{
  "schedule": "wsd",
  "doc_mask": false,
  "train_tokens": 106400000
}
Each number is 500 + 40 x the weight over the matrix's rms, rounded and kept within 0 to 999. Layers, rows and columns count from 0. Numbers have three digits each.

# layer 18 MLP up, 512x128, rms 0.211, rows 83-165, columns 96-127
474480481524580486538555462486525506463456496538514504569439519460509536529417503577598502478486
510555525553538502467433541516495462409525465525559506546521503400415496470463483581546530444535
525440584480456465522523476491498470521505609507525447445526466554469502506476540507439480461484
533535497523498556504469546544528537530481553518450483526513458587562537518439546570521508522495
535499517536401434527562518433487468480503535457522504520461529501503480506540534528491521529531
475500503525488481489528468513454530509488466543439501514567426485448555502477484466560453487448
481449589442373522523525477486541471518452560494492501526458492468527454512520475445533399492449
567523479466562508461576453525507530549518518434469511468592492521524516527526488531494484497516
437437490517457460470516430567558560518497484541503506485539568492531567464476520495583491455475
459447475506483443481444481455509527583544557462418525422538554389496549538518571483530511478463
487536497534515500501460532526471524511520540505467506544583506494471549491466488486491490505542
511489477521546540555479505529448502526524456491523467534506535449502505484541471499510536552512
477568548476499478482440554451546516551502521501508480495594452512536453501528551501485503428496
483523516551470550554451494434494432569544495516573529505499527510523417439503507481436456476495
490516478512401444562508508479511558500514516533519525515506495543556504503549505476507520495404
530494513524438498444471567492462520477572481482565501502493511556528515480513521414464552523462
427467549505501429500489567453461501469587513532490454476487460464450509514478479459491478478516
532475595532471453493487435474496481452514562514517530518472513524548488534537445494502493533491
547504467494466476480468506557539426450492454452499519470559486557531481520486515502518551552579
448508521473529533508464518498480541478446468497520471539612468531522450485440557509544515561525
528469458530564482543469478483507499429487555448466476502434484521402495563529489425535563551524
532577476485537453614500519471522431484440392506464521522516449535506461502481451498534554483492
479476491548482457543428499505520473470512485528493550360538422574514500613487519602572516542488
464486442499515490549453519487555488514506499482567442483465588437482495505500579581535455545509
511518500509493567514588527493467439489504479509446476411506538467459497513489505469540445540466
496413569521499549458503537529583464460521495523494557455523439528454388510427509503528527490526
479514476486574510480504536500540468492533499496527576527473509550533523561483618488553432455541
498567488520516498496509464517590464497525481486478507478540477446471500503525508521490534467488
554533537490523490495508518590455476458463451495486480553494476470507408448559496519574468398465
518582451518531520509507438537518546484488488497511526543514501506456510461459561505527528471560
498508560522458527486486482447534472497543496508482508476414491538453385446472499526554531537527
454536509570466513535492533524478505498504468520555464561511529508513541464478515527556471508515
576567452527512465512530494536569442527496438500539474555550457466502581514465516526501616511465
511498577524503514489521491469564441600466537489568552509505452538468383522484551530465491535542
505482483505491457508541509505537531468550588500478544504494425555509432503555535395512565597499
450523467462515487491502533533483500546506561539525458485539495551458498436496519502533511552494
520453565516502541502493546517489491511548500471435516467467446410527580483556426526524500525507
484520562497494438514515455555537480443458510418484458477471569502476571479438520550468455559507
451501516457565510487463526540486552486538432531487483530564531503548530479513527463485510435501
422541496517498488506501464462505494511565477496503462535484448501513519610422513479477454459500
505552594482485509484496469472492487516524513500486552589544436572563443505497489526488563482502
560502474516546512451493516464487436444523507495494513560540539535557477485505512475448506463457
485515558498503460517428514518520531576556545514478567513486465504526554463523524553572503476480
469536553436542548490512505460498552448454470529469482515484505567465541513587501516518515494547
531549485475532534535457481507480503544561509410555535492449517498501412499477554492592529465491
558480522464543500529478475576506486494413509467535565537448492520478420428570532469475531532506
541474454523513484521455537479495523542514557463431477562486486489481464549486457423439463502489
461513525498526487485493511505471506499511508595527482461487465491470491554482420489534490479492
464497582461464529461459569429471469479438443578551463540558552548456508414446551510578502536538
502492476473437508445526483484520516540476614490513469518532493444496516506522508469486567538494
485596516489527478466506459466479554463535530486564477503456510471466415481588490513501448487460
480412491442503563502484492515429496501523511541392531579523497573525467531528481491546503460450
561482521539456539506496424493509496492463476494564479527530440518474487526469481449532529529514
505508530530451475508477508523531508530426422517477498548493453504520411564509528503519549503557
496528529557501454542445525498502447532500526500518548463513537485522459481441529551513505570465
484559409476527501464502491460534516466482495502566544499520510560551509525560492446429542528506
496448456561542511461500548497526468591504467420533481497526531503470493473477555508512521480467
459538528438506470483431478533510457496489550522549507461476498464503444432606482501404498523493
512557551470566498576513533466507563496477494504472488513477498498531512462514504465457498508657
484500460497472512460523465488423447470463455521447460485510601529452486586489500469482481470518
497504445440434457551476455506524512421442470504483516417458487445529547528521537520504480447514
500604535456509480531507566541528459489490524531553468521485482526512544506517550560536540488468
546569539525499522508566535510462567464517525443514444484512483467546483554503531512523450440491
528581479457460468517480536463460476436442485501505564446475430424545519565466448441512517536396
532561514448573508472530545445495483512501509475520493503516506481578516523544558550550469466489
522452539434522418455516519490492514494502503434520443565464526501495528511550553545500524486502
552522536462546519585581426489490530482517462504481417546517562540455437506477543505480481487475
508490528517512520430538489507521469433497513526495456501439494529449540408456452506543546450574
520474527533513496501500526493532474530483491568461489457528657502435476504608492529417518454522
513482528497531477571529538493486418507539576479500436534566493517482458485486494503518431524491
520425496504504496493575530512545495557470415436477535525478522425550468463476512509484507506469
472502476502502474545473488519538481517551478539529511546528495545533480487565530478493517534493
513575549524491525489572457532507556498513527548508526564463451536441457464445568521474513579542
480523453565574509513457467469508456524530470425479491519486526572534450525584539522441514496457
466526496535515511496495527535442485495571496462490491470522472535409447568475571544488525437535
510450500497487514538520513497407517518470526557464451485511521434528498502538558543464442525490
423555457476498539470517597416457462574430488579473582474497476586453515479524486496535489526583
519561456483492561502522431522555485457464493503552531528380569507480499520425578517525462509521
430590493472482546478435523524469464474517506545474551554525473494479450511496465529508533469534
434550512570519511515499522508494576505523555514442587504502482482565493454511479494504594494466
547527491438503484462520457514482518500553437485514518556487503475567429512461490487490559531452
565505505470497519504525484584456523516413502486493574512542536460441488532514459495517495529489
570460503476511475477452505485502531585446534495465435490513508455567490438443490520548497433479